Weights of a small transformer language model.
Size: 9 layers, width 384, 3 heads of 128, MLP 1536 tanh GELU, vocabulary 6529, 18.7M parameters.
Architecture: RMSNorm before each block, learned positions, biases, tied embeddings.
Each number is 128 + 32 x the weight over the matrix's rms, rounded and kept within 0 to 255. Layers, rows and columns count from 0.

# layer 6 MLP up, 1536x384, rms 0.0759, rows 1221-1238, columns 192-383
[[138 142 163 111 129 159 134  98 130 106 181 117 146 129 124 156  92  81 132  97 190 128 164 170 122 105 137  96 164 121 196 130 100 128 141 121 141 130 148 105 184 111 133 143  78 130 109 136 107 155 126  70 169 151 127 132 147  85 102 124  99 140  96 164 161 145 119 119 128  83 120 100 100 129  99  83 112 112 125 106  92 108 185  98 122 138 123 112  69 173 132 123 118  85 123  99 147 160 151 128 138 134 104 157 122 101  74 126 126  80  95 177 176  72 113 138 124 112 137 162 134 140 204 100 125 150 119  79 139  98 103 120 137 108 105  73 147 105  79 122  93 114 166 121 139 161  87 147  83 137 135 163 160 164 100 123 180 150 103 132 101  84 139 113  63 139 119 141 145 132 151 123  89 129 180 100 106 109 104 198 118 126 144 103 143  59 134 183 109  83 114 108]
 [ 89 107 110 118 103 124 152 157 172 100 141 167 129 106 105  78  93 160 116 117 140 145 106 132 100 121 129  96 115 160 100  97 159 104 161 118 126 169 118 179 129 153 166 131 134 150 171 115 179 120 139 185 139 176 127 114 136 107  94 171 162 127 111  81 141 104 149 100 115  95  74 181 153 114 106 102 153 116 108 114 136 168 130 119  90  95 254 118 196  99 124  74 148 124 179 127 147 191 158 210  93 123 133 148  99 146 122 128 185  52 137 130 201 101 188 139 185  98  85 120 149 107  91 137 126 173 125 137 109 108  93  99 107  99 130 142 151 125 110 155 186 114 123 108 152 109 100 111 100 118 102 124 146 133 121 130 111  64 120 153 127 152 135  82 112 133 186 137 155 108 169 125 158 169 119 114  64 129 141  93 160 148 136 132 135 124  60  92  89 108 187 143]
 [ 75 123 107 137 123 138 114 156 109 108 109 128  95  71 136 117 135 153 131 176 115 133 124 170 138 172 185 162 116 173 210 108 134 173 155 104 116 151  80 172  92 121 100 108 145 167 107 147 140 146 173 140 178 109 162  94 186 161 149 200  82 128 156 139 112 132 116  96 108  87 143 172 143 124 103 139 146 125 105 106  82 175 136 134 167  77 172 119 118 153 120 108 112  84  82 100 144 161 106 137 119 133  90 148 101 137 118  80 110 144 101 135 161 175 150 171 152 129 142 129 148 112 141 116 162  86 109 113 117  81 118 125 135 147 152 174 124 133 112 128 102 205 111 122  82 154 100 119 112 222 180 128 169 168 118 147 136 121 165 131  58 134 110 137  92 133 137 133  74 148 107 179 118 140  87 125 126  95 142  90 197 120 114 137  68 108 143 142 133 100 106 166]
 [113 156 178 127 178 148 138  87 104 154 108 107 117 120 111 131 100  70 126 150 166 119 120 151 111 109 116 128  82 159  88 148 150 145  96 193 171 171 141 118 157 146 121  96  96  91 114 184 139 136 186 125  96 217 133 159  62  73  68 106  91 145  94 161 106 122  95  87 138  82 193  93 125 107 151 196 156 101 132 130 220 123 125 145 164 170 130 149 109 132 169 149  55  80 153  83 159 140  95 126 156 144 134 182 144 116 155 107 148 131 123 111  66 103 104 106 129 146 181 157 135 210 173 204 134 157 172  94 132 122 104 109 165 137 145  53 104 129 159 137 132  88  79 123  76  52 106 125 155 111 138 129 183 132 153 152 115 128 172 108 155 131  88 109 167 132 155  73 140 122 163 119  95 189 109 127  64 148 120  67 152 169  71 146 180 125 143 106 154 154  87 144]
 [119 119 128 109 131 150 110 100  90 130 141 104 187 170 154 126 100 143  65 147  65 106 122 136 149 161  80 102 149 102  73  70 123 126 133 124  83 165 124 119 127 108  82 125 132  89  94 111 122 159 131  87 100 141 159 188 133 206 118  84 150 113 198  82 105 178 118 167 125 135 166  68 137 127 136 128 137 120 114 141  99  92 142 164 116 171 133 109 169 116  78  82 124 146  80 130 108  47 153 133  98  95 154 111 146 174 158  99 139 146 114 116 126 101 125 158 122 144 139  99 139 158 101 166 102  99 178 148 152 123 142 146 113 147 167 119 101 145  64 111 151 106 104 151 170 128 143 104 104 186 135  94  65 165 198 143  60 156 135 105  33 130  91  82 130 112 161 100  92 133 157 142 161  86 137 150 128 182 149 164 140 114  92 146 153 147 142 120 104 167 150 120]
 [130 123  77 109 159 135 171 141 125 139 191 133 139  87  90 151  99 123 112 155 123 218 168 156 101 121 137 157 126 165 111 123 110 101 171 131 116 158 174 117  84 181 118 130 164 100 178 200 118 124 123 170 178 141 160 165 140 132 111 149  99 148 143 134 104 159 133 120  69 118 152 128 152  69 121 127 140 158  87 111 117  86 142 107 126 133 148 127 193  93 126  63 138 144 138 132 143 121 230 104 150 142 120 111  76 131 104 132 134 120 142 107 128  86  85 153 143 117 116  97 119  77 121 107 127 151 112 114 130 164 137 165 112 102  59  81 113 102 122 116 103  94 161 114 141  86 146  58  76 130 118 168  83 138 106 150  75 161 129 130 156 136 105 154 148  77 112 110 144 132 138 167 114 106  86 174  99 122  72 169 124 156 127 140 110 142 140 130 107 115  93 154]
 [ 86  99 101  57 141 145 128 129 152 159 128 113 133 154 109 105 156 139  96 108 116 157 142 111 160 126 109 148 128 109 149 161 121  63  76 164 151  94 118 176 119 152 146 130 142 119 128 171 105 140 120 163 105 104 141 139 208 114 103 142 146 100 119 144  75  76  91 122 131 141 132 139 108 141  88 159 136 140 103  70 103 161 182 131 123  96 156 136  95  95 165 110 132 102 107 138 124 155  97  84 110 131  94 102  73 104 109 178  95 126 192 122 115 107 101 104  97 175 142  68 139 133  87 115 101  79 145 129 131  81 125 153  93 145 183 134  96 160 126  66 137 127 122  72 161 161 135 118 130 159 106 131 104 146 112 148 152 144 110 156  86 101 121 117 155 127 139  73  74 148 157  81 132 173 139  84  90 150 193 130 182 127 103 187 147 171  68 150  82  87  76 146]
 [ 97 173 178 184 139 161 173  93  89 132  73  46 108 147  82 122  59 159  85  95 165  90 129 122 106 177 152  59 162 134 138 219  91 117  92  84  96  73 127 108  97  86 139 141  69 128 113 102  81 109  63 133 111  68 105 123 136 153 117  87 164 136 127 121 104 104  86 142 126 132 167  61 120 132 122  89 116  83 146 104 119 130 118 128 112 134 122 123 157 108  95  89 129 181 171 112 102 101 153 108 163 122  89  79 123 151 191 183 171 151 103 119 175 174 126 153 126 147  94 136 121 130 149 139 111 121 109 123 157 118 151  88 204 117 118 108  76 120 112 159 146 139 138 123 124 168 143  90 162 146 116  82 123  80 121 135 127 163  77 134 120 162  56 140 102 122 180 101 120 130 112  96 137 138 129 116 132  69 135 135 140 103 131 164 138 107 150 149 139 137  91 163]
 [136 122  91 153 213 108  98 157 104 134 114 115 175 153 134 132 114 147 101 135  91 142  80 141 131  98  72 116 107 102 104 145 126 159 135 117 129 108 115 143 160 132 107 112 162 119 149 138 111 156 103 157 153 134 120 187 139 131 112 113 133  93 188 132 137 110 119 123 113 148 101 114 148 134 160 121 173 106 119 124 144 173 142 104 136 145 116 140  53 170 116 140 130 156 112 135 179 123  61 128 150 127 135 111  97 137 140 157 122 156 112 133 146 137 162 158  70 162 124 117 112  95 143 148 116 100 158 162  65 132 142 141  90 160 168 102 130 165 117 143 130  77 166 131  86  21 135  88 118 128 104  99 121 174 162 101  86 139 146  88 110 145 131 144 100 152 151 150 134 145  85  99  96 100 158 167 130 156 110 109 131  91 131 140 149 149 109 133 103 146 101 134]
 [146  83 167 118 149 160 126 127 144 145 138  46  72 136  97 198 135 111 127 100  47 155 154 108 134  64 106  96 198  83 159 102 152 116 186 143 138  88 162 132 125 100 153 144 116 173  94  99  56 141 123 126 148 115 152 146 140 185 164 133 130 116  85 142  88  99 116 149 125 114 166 164 149 123 132 141 182 147 140 104 125  73 164 150  93 150 171 173 165 124  76  84  86 144 153 136 125 106  56 142 126 121 112 135 100 167 100  66  90 128 117 140 110  66 155 154 167 139 146 114 150 121 174  97 150 136 109  73 138 148  75 119 154  98  74  58 159  94 139 108 114 149 176 154 108  50 112 141 183 120 161  89 131 217 150 113 115 170 127 135 113  85 127  72 117 145 110 110 124  86 139 154 176  58 204 168  98 134 119 214 145  99 129 152 208 129  65 125 135 112 133  66]
 [157  96 154 166  84  83  78 152 124 181 168  94 152 132 177 128 110 109 159  93  91 172 133 146 184 168  64 112 162 181 112 124 125  89 145 126 112 113  87 126 102 110 144  78 102 182 144 161  94  89 133 167  84 118 106 153  95 174 128 159 134 119  93 118 160 130 122 155 155 127  86 149  98 144 143  57 135  77 156 155 132 114 137 121 200  81 132 180  88 136 149  89 108 130 126  89 126 152 129 111 112  92 219 134 124  93 134 186 163 120 155 170 114 125 140  86 112  93 156 130 181  43 102 136 120 142 135 110 140 127 104 110  76 159 118 100  98 147 136 146 106 133 158 136 178  99 116 136 129 125 111 132  88 122 125  68 109  93 140 195 178  88 118 112  87  98 113 154 128 118 110 131 139 135  94 181  82  95 109 119 131 117 150  89 109  70 150 151 103 122 139 185]
 [125 101 163 119 142 157 126  99 104 150 135 156 136 128 146 141 103 161 139 100  91  79  99 112 114 166 127 160 134 118  77 109 111 144 120  89 152  89 171 139 174  82  60 107 192 113 142  92 161 120 151 164 110 159 151 140 109 144 127  95 109 110  90  87 145  90  60 128 118 115 128 167 161 119 138 155  44  87 133  94 155 101  70 119  71 123 117  85 133  99 125 148 127 132 159 129 139 173  88 107 165 160  95  90 141 105  95 114 154 150 102 122 133 121  70 144 151  58 102 153 153 125  71 133  87  93  95 121 102  77 118  76 146  78 130  97 148 131 102 151 174 145 134 153 134 107 178 113  95  97  75 131 151 117 180 163  93  71 131 141 108 147  93  97 100 118 122 143 156 131 147 120 133  92 175 165 115 165  88 150 181 148  96 139 172 118 145 117 102  46 142  92]
 [150 145 102 146  88 103 120 138 116  86  98 104 123 112  69 126 126 195 137 106 118 159 154  76 108 132 157  41  92 107 141 139 112 127  86 111 182 143 133  74 103 137 105 105 112 125  78 118  95  30 114 138 133 129 106  97 119  93 141 170  60  71 105  65 170 120 183 146  83 176 131 134  79 105 162  50 135 168 127 164 140 145 127 168 101 139 118 140 114 148 173 148  99  98 165 221 153 123 134 183  26 137 117 139 167 150 149 152 120 160 163 120 155 125  97 148 142 157 121 171 163  86 100 145 159  83  91 134 118 180 119 151 130 151 118 145 136 100 105 139 148  76 187 163  58 120 227 164  80 146 146 147 132 121 151 159 163  96 126 133  93 125 104 165  77 169 131 127 112 139 132 183 110 116 179 179  87 116  81 175 139  83 146 121 111 100 133  90  91  69  41 122]
 [105 127 122 171 150 100 147 111  97 110 163 152 122 109 130  92 102 131 139 133 119 156 163 138 135 136 178 157 109  87 136 171  90 129 140  97 124  96 149 141 150 124 202 134 115 113 180 162 118 111  98 127 176 145 123 139 159 121 154 149 221 129 150 122 145 104 152  33 119 167 111 170 153  97 112 171 108 117 142 132 103 126 192 160 183 122 156 131 174 138 163 175 122 122 113 132 144 126  88  80 152 136 157  87 112 108  74 166 123 127  76 150 153 127 115 116  80 146 162 147 165 129 123 124  87 163 124 130 150 152  91 165 137 134 134 160 129  85  96 132 173 163  89  98 127 179 136 167  76 121 145 153 134 153  97  84 124 219 146 171 103 112  87 126  86 142 114 102  90 165 161 122 130 163 153 167 120  84 136  89  83 104 138 128 101 152 159 174 110 149 102 185]
 [133  88  92  87 149  98 153 123  86  70 191 144 159 110 143 118 123 105  68  77  84 137 123 113 177  80 109 134  89 122 130 113 168 121  77 124 158 169 115 152 139 172 117 107 163 196 124 123  81 126 142 135 124 173 128   8 139 130 129 129 105  91  94 138 119 101 127 130 133 113  64  94 162 136  89 197  65 107 148 142 163 137 130 128 140 129 179  94 107 154 163 151 121 117 115 105 160 130 132  60  82 208 114  76 134  91  59 144 162  25 120 104 137 106  87 121 175 159 124 112 160 195 160 138 174 144  75 136 160 152 186 144 179  98  88 116 133 146 119 146  88  67 108 114 181 139 111 130  91 160 140 102  76 134 161  98 132 118 120 119 156 138 127 149 112 151 153 132  86 122  97 118 123 181 108 105 106 111  89 153 124 148 116 149 147 136 182 129 139 107  97 135]
 [124 100 136 130  83 121 138 168 160 129 155  81  65 211 100  95 114 148 157 103 112 205 129 157  78  84 178 118  84  95 127 173 166 121  95 124 152 104 165 166 165 121 106 133 108 141 161  86 160 114 103 170 155 153 118  98 110 159  90 133  52  56 161  72 155  89 107  92  76 145 136 177  97 179 159 158 125 130 113 109 119 144 146 113  97 129 145 108 113 139 200 167 122 133  93 151 157 108 118 143 101 111 153 156 110 169 160 137 102 107 121 142 129 113 144 129 132 116 186 170  71 133 119 102 136 109 114 110 124  67 111 162 119 153 145 135 159  90 134 193 148 107  91 131 153 132 129 157 120 102 170 136 199 121 138  96 111 128 153 145 157 108 149 164 139 130 141 172 142 138 139 114 152 155 135 119 144 115 100 112 127 178  97 135 169 159 154 152 132 134 125 126]
 [124 104 159  59 139 102 112  93  84 101 145 161 120 119 158 149 100 120 157 131 153  81 134 132  86  74  94 102 113 110 160 140 144 161 117 166 164  95 161 124  76 171 132  88 110 180 181 156 156 100 167 120 115 117 133 131 156 129 122 105 140 174 135 112 133 120 105 136  46  97 146 138 128 156 104 108 199 119 117 108 158 148 201 152 100 144 171 169 163 144 166  96 151 165  96 210 144 164 132 149 209 148 184 127 166 127 187 107 123 100 131 145 147 146  98  73  66 184 133 142 109 178 180 180  99 100 162 180 114 200  96 126 108  88  31  79 168 174 119 159  78 173 114  81 136 165 121 131 117 130 120 150 111 114 129  76 191 117 170 171 146 136 127 192  81 160 108  72 176 117 178 106 158 155  77 125 157 168 103 113 111 150 139 142 162 110 166 106 154 163  79 144]
 [147 118 161 173 159  86 124  71 102  92 190 122 121 150 123 145 167 122 108 155 150 120 112  83 128  90 113 187 125  95 112 130 130 125  54 149 156 119 143 112 145 139  97  91 108 129 124 126 117  62 118 119 117  95  65 131 172  98 112 123 139  87 123 131 143  81 135 184 127 119 130 140 219  88 151 180 117 178 109 116 139 105 144 154 175 146 140 109 161 139 112 206 157 139  61 112 118 134 153  92  99  88  92 136 143 140 111 140 105  98 127 134 161 116 102 149 117 110 133 152 204 122 147 137 123 117 109 140 126 101 115 149 121 165 143 138 140 131 151  94 154 137  69 113 164 116 175 171 125 120 158  93 157  82 119 159 119 171 158  99 163 162  51 158 156 158 118 146  83 127 146 153 103 104 138  67 126 107 138  80 140 155 154 134 115  91  84 171 151  93 191 141]]
# layer 6 MLP down (transposed), 1536x384, rms 0.0807, rows 1221-1238, columns 192-383
[[163 125 183 142 109  61 146 121 163 134 112 142  93  80 114 164 108 113 116 127 158  69 125 130 153 135 144  96  66 136 141 157 144 151 138 150 116 129 130 134 134 132 102 121 113 159  93 109 122 123 115 124 167 161  65 161 121 132 102 140 135 120 114 110 120 140  94 153 155 167 127 169 108 166 101 166 152 100 135 143 138 168 106 123 145 124 151 120 179 102 105 117 178 129 126 120 154 159 181 133 193 184  86 158 168 130 134 128 150 111 133  84 115 150 120 101 124 132  80  75 151 111  94  83 180 152 116 113 133 175 137 107 202 104 114  98 116 115 213 153 151  77  69 184 126 117 145 100 159 148  67 171 108  92 113 147  96  94 103 111 140 146 156 156 119 113 154  96 138 174 120 151  76 142 102 164  98 104 112  94 150 128 110 123 124 167 157 160 115 125 182 130]
 [110 143 147  97 163  98 163 181 126 146  56 160 162 115 100 134 155 142  98 116 102 135 111 125 105 111  98  93 139 138 170 127  92 179 132 167  80 130 132 132 171 113 106 143 126 165  99  65  97  44 182  99  93 123 151 141  67 152  73 134  75 142 140 174 106 131 138  95 165  92 169 119  70 190 145  82 155 144 143 124 105 124 162 152 142 131 143 160 180 167 143 129 128 127 175 106 110 136 153 117 126 131  88 152 100 191 147 115 107 104 120 197 105 181 131 139 130 115 129 119 128 113 196  99 145 136  99 144 126 186 152 139 150 158 156  74  85  96  80 157  95 144 152 131 106 129 104 112 111 114 152  95 136 156 175 157 155 118 140 107 153  70 114 151 153 124 136 170  87  81 112 138 134 113  92 126 153 135 126  97 129 111 138  99 102 171 114 140  69 138 152 110]
 [146 155 147 120 185 119  85  74  96  92  89 152  93 136  74 145 213 144 143 113 108 113 106 104 168  98 123 129 176 179 146 166 124 182 146 104 107  62  95  83 160 165 125 139 114  77 143 142 141 141 106  99 123 130 116 161 111 130  87 100 173 120 145  93  97 151 163 120 138 132 157 138 168  98 101 109  95 144 150 112 146 179 175  76 107 143 121  62 107 153 143 127 114 102 158  71  74 143  82  75 127 134 110  91 169 162 105 123 159 139 111  96 124 112 121 149 123 206 138 105 156 154 106 124 108 106 131 132 139 114 141 154 107 115 125  89 188 110 112 188 114 141  92 187 135 203 122 100 147 118 170 133 123 148  56 170 123  88 140 105 134 157  98 173 127 122 124 162 181  93 181 102  63 101 125 137  95 129 107 135 150 134 115 139  97 109  93  89 141 194 190 136]
 [151 122  95 123 190 168 128 120 120 105 154 185  96 158 144 161  93 176 134 156 140 178 111 202 138 173 152  85  78 156 148 111 123 107 206  97 135  95 176 112 110 123 116  81 137 181 172 123 162 131 127  85 204  89 164 100 142 147 174 159 163 167 183  71 142 146 121 177 124 111  67 177 101 147 150  85 135 141 171 143  95 119 105 142 153 108 105 101  88 135 166 144  64 133 168 196 108 136  79 138 126 153 136  94 137 104 113 110 176 136 193  82 110 147 197 148 109 112  76 107  99 134 109 149 114 106 106 124 142 101 194 114 148 126  66  81 135 100 158 159 126 134 181  76 174  70  81 144 109 185 148 133 126  96 142  56 154 186 108 144 132 115 168 110 123 158 142  84 107 152 130 144 146  95 116  76 165 131 194 135  66 132 141  90 102 162 151 132 107 161  91 122]
 [ 71 150  97 110 134 115 157 118 173 149  96  72  63  93 148 107 184 153 118 147 126  88  83 101 129 114 167 126  90 155 137 122 110 148 132 149  94  84 137 112 132 132 149 139 146  88 193  92 162  50 139 153  99  93  87 208 149  78 145 155 149 136 115 161 161 122 143 134 119 157 105 155  90  97 146  92 180 138 137 101 157 112 112 122 192 214 114 127 130 107 152  95 120 134 100 161  85  89 124 107 151  99 165 202  91 156 154 119 128 106 149 125 171 164 119 177  79 144  87 152  93 171 182  63 123 163  93  88 160 105 144 127 120  90 161 148 139  73 100 109  85 125 152 163  83 145 143 154 121 142 118 126 172 143 166 145 127 163 129 132 135 112 126 179 136 150 114  93 177 171 127 216 125 165 115 112  90 143 120 106 124 156 148  89 140 140  93 135 164 112 111  99]
 [127 159 154 110 130  65 142 139 102 136  96 108 159 100 146  83 132 110 157 144 214 102 127  77 127  88 133 118 137 141 148 111 173 143 104 117 141  83 127 142 138 125 179 132 149 191 135 111 119 150 160 149 101 158  79 117 114 155 124 130 151 149 181 104 124 154 101 128 176 139  83 171  79 184 156 139 115 111 175 101 181 179 124  68 121  84 158  98 136 142  46 119 162  98 147 108 133 155  92  79  81 157 124 110 142 158  74 118 110 101 129 126 135  97 173  89 127 117 137 122 109 164  76 153 129  95 121 104 160 188 114 128 182 168 150 132 175 143 133 149 153 122 110 108  96 138 125 142 141 122 132  42 135 145 113 104 155 103 167 107 166 141 134 126  84 180 146 100 132 131 139 129 125 123 159 190 175 126 111 105 158 153  83 129 142 142 105 117  93 200 157 124]
 [ 72 175 155 126  91 151  78  97  93 139 142 208 153 119 111 138 150 175 107  96 145 135 122 126 123 103 125 104  63 142 146  97 119 119 130  99 139 157 173 131 142 155 186 150 150 102 119 131  94 113 166 102 118 115 203 135  90 104 120 146  94 160  95 103 114 104 122 117 153 150 131 141 136 113 153 139 124 163  90 143 211 126 149 126 169 132 174 145 140 165 130 144 127 148 146 196 129 163 155 161 118 145 148 119 129 190 153 158  90 105 140 100 138 144 138 109 130 139 137 115 155  99  75 166 121 180  86 139 110 155 153 118 133  88 131 140 183  94  78 187  99 116 148 144 158  63 113 117 129 133 130 120 128 162 136  71 133 172 140 156 219 153 105 177 147 150 145 188 125  75 169 133  96 179 157 213 123  93  85 148 152 105 159 128  82 182 183 171 105  89 162 113]
 [110  71 112 116 127 116 207 167  91 153 125 130 106  85 145 165 189 139 151 142 147 115 145 105 136 128  78  71 120  79 143 147 141 104 167  77 157 157 136  97 147 132  86 126 191 117 134 170 125 123 145 119 130 134 105 178  91 125 172 185 140 135 106 108 170 125  60 183 118 172 160  89 137 215 172 141  99 174 128 110 174 140  93 165 143  60 143  51  94  95  92  59  89 163 166 163 112 107 115 140  95 130 157 158 143 158 143 138 136  87  50 108 125 192 110  89 152 147 116 123 111 120 140 113 130 107  64 134 150 111 138 129 111 102 188  99 159 213 142 102 136 148 140  91 146  76 148 146  93 183 144 121 136 168 147 105  52 100 119 121 166 131 125  90  98 130  53  87 138 172 158 152 114 131 132 107  99 141 124 138 189 115  95 145 110 198 123 121  99 141 124 152]
 [141 130 151 160  93 146 170 153 150 126 108 178 102 119 171 120 133 101 109 109 151 165 128 122 164 109 134 128 120 124 151 109 161 100 125 133 109 149 130 117 151 135 195 149 122  90  69 154 133 113 128 127 144 158 103 108 119 148 118 128  83 118 124  95  92 113 116 162 143 133 132 109 104 157 162 130 139 161 125 149 163 143 118 114 118 121  95 106 198 171 137 158  67 126 147 100 114 132 157 130 140 165 139 118 137  94 126 149 108 112 137 124 114 106 160 153 143 151 120 143  95 123 130 178 148 145 105 138 206 120 112 133 141 157 170 173 122 130 170 125 167 105 115  96 114 121 150 145 106 164  72 103 143  85 132 136 101 130 114 103 112 117 160 128 142 146 158  89 143 153 129 158 135 120 156 166  87 119 123 153  90 164 155 114 144 137  96 193 137 160  91 118]
 [ 81 139  87 131 100 136 137 129  78 138 113 125 112  99 106 202 103 140 114  99 114 133 140 186 159 169 113 133 187 152 173 145 125 161 120 171 127 140 145 109  73 166 143 144 152  43 118 129 146 123 124 119  67 177  55 134 172 105  44 123 130 132 124 130 148 123  92  91 129  98  82 119 191 101 164 110 114 111 107 196 152 100 160 139  85 110  74 162 168 114  90 154 220 142  82 118 127 125  93 115 136  93 224 150 112 173 149 155 119 128 145  74  80  82 113 123 182 144 198  90  85 170 122 116 131 127 119  77 146 189 100 117 108  67 129  58  96 115 167  95 157  89  91  59 101 100 109 192  44 118 127 138 151 154 161  79 188  77 104 190 132 126 138  93 117 101 133 124 152 115 134 153 113 136  73  99 176 125 126 169 114 152  88 135 145 145 158  99 146 184 135 123]
 [148 211  93 147 141 105 146 218 112 123 125 158 146 127 148 118 132 143  66 163 144  94 124 103 161 126 143 131 111 186 126 125 163 114 104 147 142  98 107 105 188 146 125 154 152  74  84 140 130 106 127 102 118 132 134 132  94 166 114 137 138 113 110 150  99 146  86 137  88 103 205 116 129 122  86 106 135 120 141 100 144 121 128 130 174  99 142 120 150 136  93 116 102 145 168  86 100 107 162 188 141 171 120 139 155 137 128 125 132 131 138 110  91 113  56 127 106 112 149 120 107 136  84  98 170 126 149 120 110 146 113 110  95 158 122 119 183 180 154 114  80 128 130 118 160 153 110 138 143 154 154 115  92 126 105 116 117 128 210  82  23  79 185 136 173 149  64  93  89 172 143 115 154 128 137 111 129 106  71 122 109 117 205 104 158 136  73 174 147 169 132  84]
 [167 133 178 183 170  78 251 103 142 132  97 143 137 217 156 107 106 138 127 190 186  95 100  27 139  45 134 108  35 177 187 100 139 139  97  77 113  87 144  80 108 186 131  66 136 140 106 139 150 105 105 128 161 109 109  95 145 119 158 135 116 127 121 178 118 145 147 179 109 128  86  96 130 170 136 156 145 131  92 199 167  99  94 165 155 157 184 114  98 146  97 173  61 139  82 162 111 165 150 137 163 173 100 122 159  70 149 171 129  95 158 130  91  86 147 152 114 148 129 109 131 129 104 128 139  88 137  96 208  91 144 105  87 123 136  88 104 112 181 204 158 171 128 169 103 102 112 117  77 159 135  96 139 153 182 152 154 124  73 133 101 102 161 159 154 132 105 181 144 106 147  87  90 118  71  89  66 140  80 127  66 133 133 196 116 117 153 163 112 118  33  96]
 [ 63 125 151 190 113 148 106 151 161 151  95 141 157 129  89 129 157  81  71 141 152 119  97 147 126  95  71 108 180 140 138 142 147  96 131 133 211 136  64 130 120  99 155 163 101 139 177 109 141 107 136 133 107 156 110 155 131 136 128 117 128 139 163  88 123 156 156  87 109 130 121 176 120 171 149  54 134  91 147 169 135 153  52 143 132 117 195 126 119 121 116  59  88 121 146 111  82 136 143 106 154  65  75 162 188 192 106 157 159  88 188  73 113  97 121 144 139 176 178 133 107 139 163 133 128  90 149 138  85 177 124 140 126 103 102 119 104 132 147 162 103 138 125  81 201 165 175  74 143 103 231 133 107 140  95 121 121 214 145 100 144 147  87 156 179 125 154 196  95 150 149 184 142 181 145 105  78 163 147 117 149 137  91 166 117 153  96 121 192 119 165 163]
 [ 94 160  81 130 210 170 104  30 130 148 141 170 105 115 154  98 172 159 135  48 184 173 143  72 124 120 102 101 136 134 176 117 121 125 109 128 124 170 174 111 106 188 144 131 186 144  69 185 162 155  95 186 121 107  61  87 174 135 109 107 130  60  76  89 135 141 145 121  87 157 138 110  93 149  81 143 142 145 127 170 123 111 138 127 145  95  84 145 127 136 136 164 108 119  77 150 123 174 112 144  96 171 170  96  89 168 144 126 113 166 110 108 133 107 126 132  74  86 124 116 118 155 140 110 184 149 138 130 137 158 170 106 157 153 175 122 103 133 189 116 129 130 162 161  84 174 170 115 134 197  91 113 132  92 101 146  96 142 107 155 123 119 103 111 102 151 107 130 124 186 137 143 155 119  81 130 131 119 104 143  94 107 173 123  93 103 108 129 134 186 105 144]
 [162 146 108 144 101 150 129 118 149 122 119  86 136 159 111 224 177 102  85 132  71 112 129 139 148  87 112 186 153  89 133 141 142 124 134 119  93 113 111 110 112 105 153 146 164 156 125  97 179 149 121  84 110  97 149 150 102  54 135 135 114 184 116 117 141  66  63 138 111 120 207 136  79  81 148 148 131 118 120 143 119 144 105 133 168 119 136 109 131 142  80 109 122 104  70  86 114 103 121 136 125 133 114 171 194 140 106  88 135 191 167 106 180 154 117 142 129  82 138 142 145 148 106 131 100 189 143 144 143  93  77 125 102 154 161 132 138 125 143 114  85 123 151 118 126 133 103 147 134 126 139 116 163  94 108 189 139  70 103  77 125 101 142 199 124  86 115 128 146  96  83 179  94 154 174 153 151 145 125 117 201 165  98 112 122 131  99 146 113 109 124 148]
 [103 165 102 121  96 141 135  71 114 146 117 152 155 137 116 149 147 132 157 163  97 144  81 131 159 103 150 103 125 117 164 101 162 103 122 137 170  90 162 102  79  30 177 123 162 107  99 166 192 132 108  81 108 130  99  87 128 134 127 142  98 183  74 192 133  79  88  72 155 140 135 132 156 111 187 109 168 150 139 193 176 148  92  86 136 127 145 100 112 143  70 161 146 138 191 151 152 141 130 167  89 161  85  89  60  99 106 128 131 126 140 158 180  91  75 131 161  84  91 100 142 108 139 183 141 102 135  84 128 157 152 151 155 112 153 142 106 122 164 178 141 139  88 128  94  99 119 145  72 116 146 184 168 127 214  86 155 116 145 137 130 116 149 114  78  92 137  65 137 153 101  70  98  59 139 108 107 102 115 137 156  79 122  78 134 191 108 121  84 124 101 151]
 [128 114 193 117  96 111 129 134 155 168 126 150 122 156 154 144 183 188 160 101 183 142 136 135 146 103 109  98 136 143 111 102 120 140 119  95 136 153 138 166 141  81 151 167  71 122 148 130 132 121 103  39 112  86 172 135 179 137 111 100  80 135 167 105 122 100 125 157 145  83 138 164 113 130 173  83 144 147 143 205 131 150 168 140  45 148 171 162 127 104 120  95 147 125  92 158 127 148  68 127 195  85 123 137 157 192 112 166  69 118 137 108 171 127 101 133 135 144 123  51 113 128 177 173 122 123  88 135 154 134 120 116 146 153 104 111 145 179 146  82 147 136  80 128 152 141 121 143 208  77  95 173  69 181 195 158 109 109 113 141 119 121 108 135 119 152  76 138 158 161 149 100 179 109  89  50 135 108 140 142 102 144 143 101 136 125 118 116 153 118 158 147]
 [128 145 126 107 118  36 104 115 131  78 131 127 134 108 120  87 175 127 129  91 112 110 121 121 181 112 108 165 184 126 103 134 148  98 135  86 120 120 140 170 152 118 114 166 190  85 191 166 104 122 160 165 149  73 100 113 142 120 114 155 133 104 105 100 120 142 176 118 135 126  79 111 101 130  53  87 145 121 120 116 171  73 179 118 209 156 154 124 125  96  99 110 137 147 160 125 130 170 210 135 100 137  90 123 166 141 143 157 111 129 145 161  94  84 141 125 143  69 132 145 140 109  95  83 109 163 104 145 160 128  78  98 150 183 176  89 104 175 140 162 127 108  96  99 162 146 149  90 123 137 147 111 154 160 117 144  61 117  86 131 133 131  87 127 164  80 145 113 100 104 103 105 121 107 143 135 150 134 126 105 123  85 157 118  65 133 145 126 147 137  71 172]]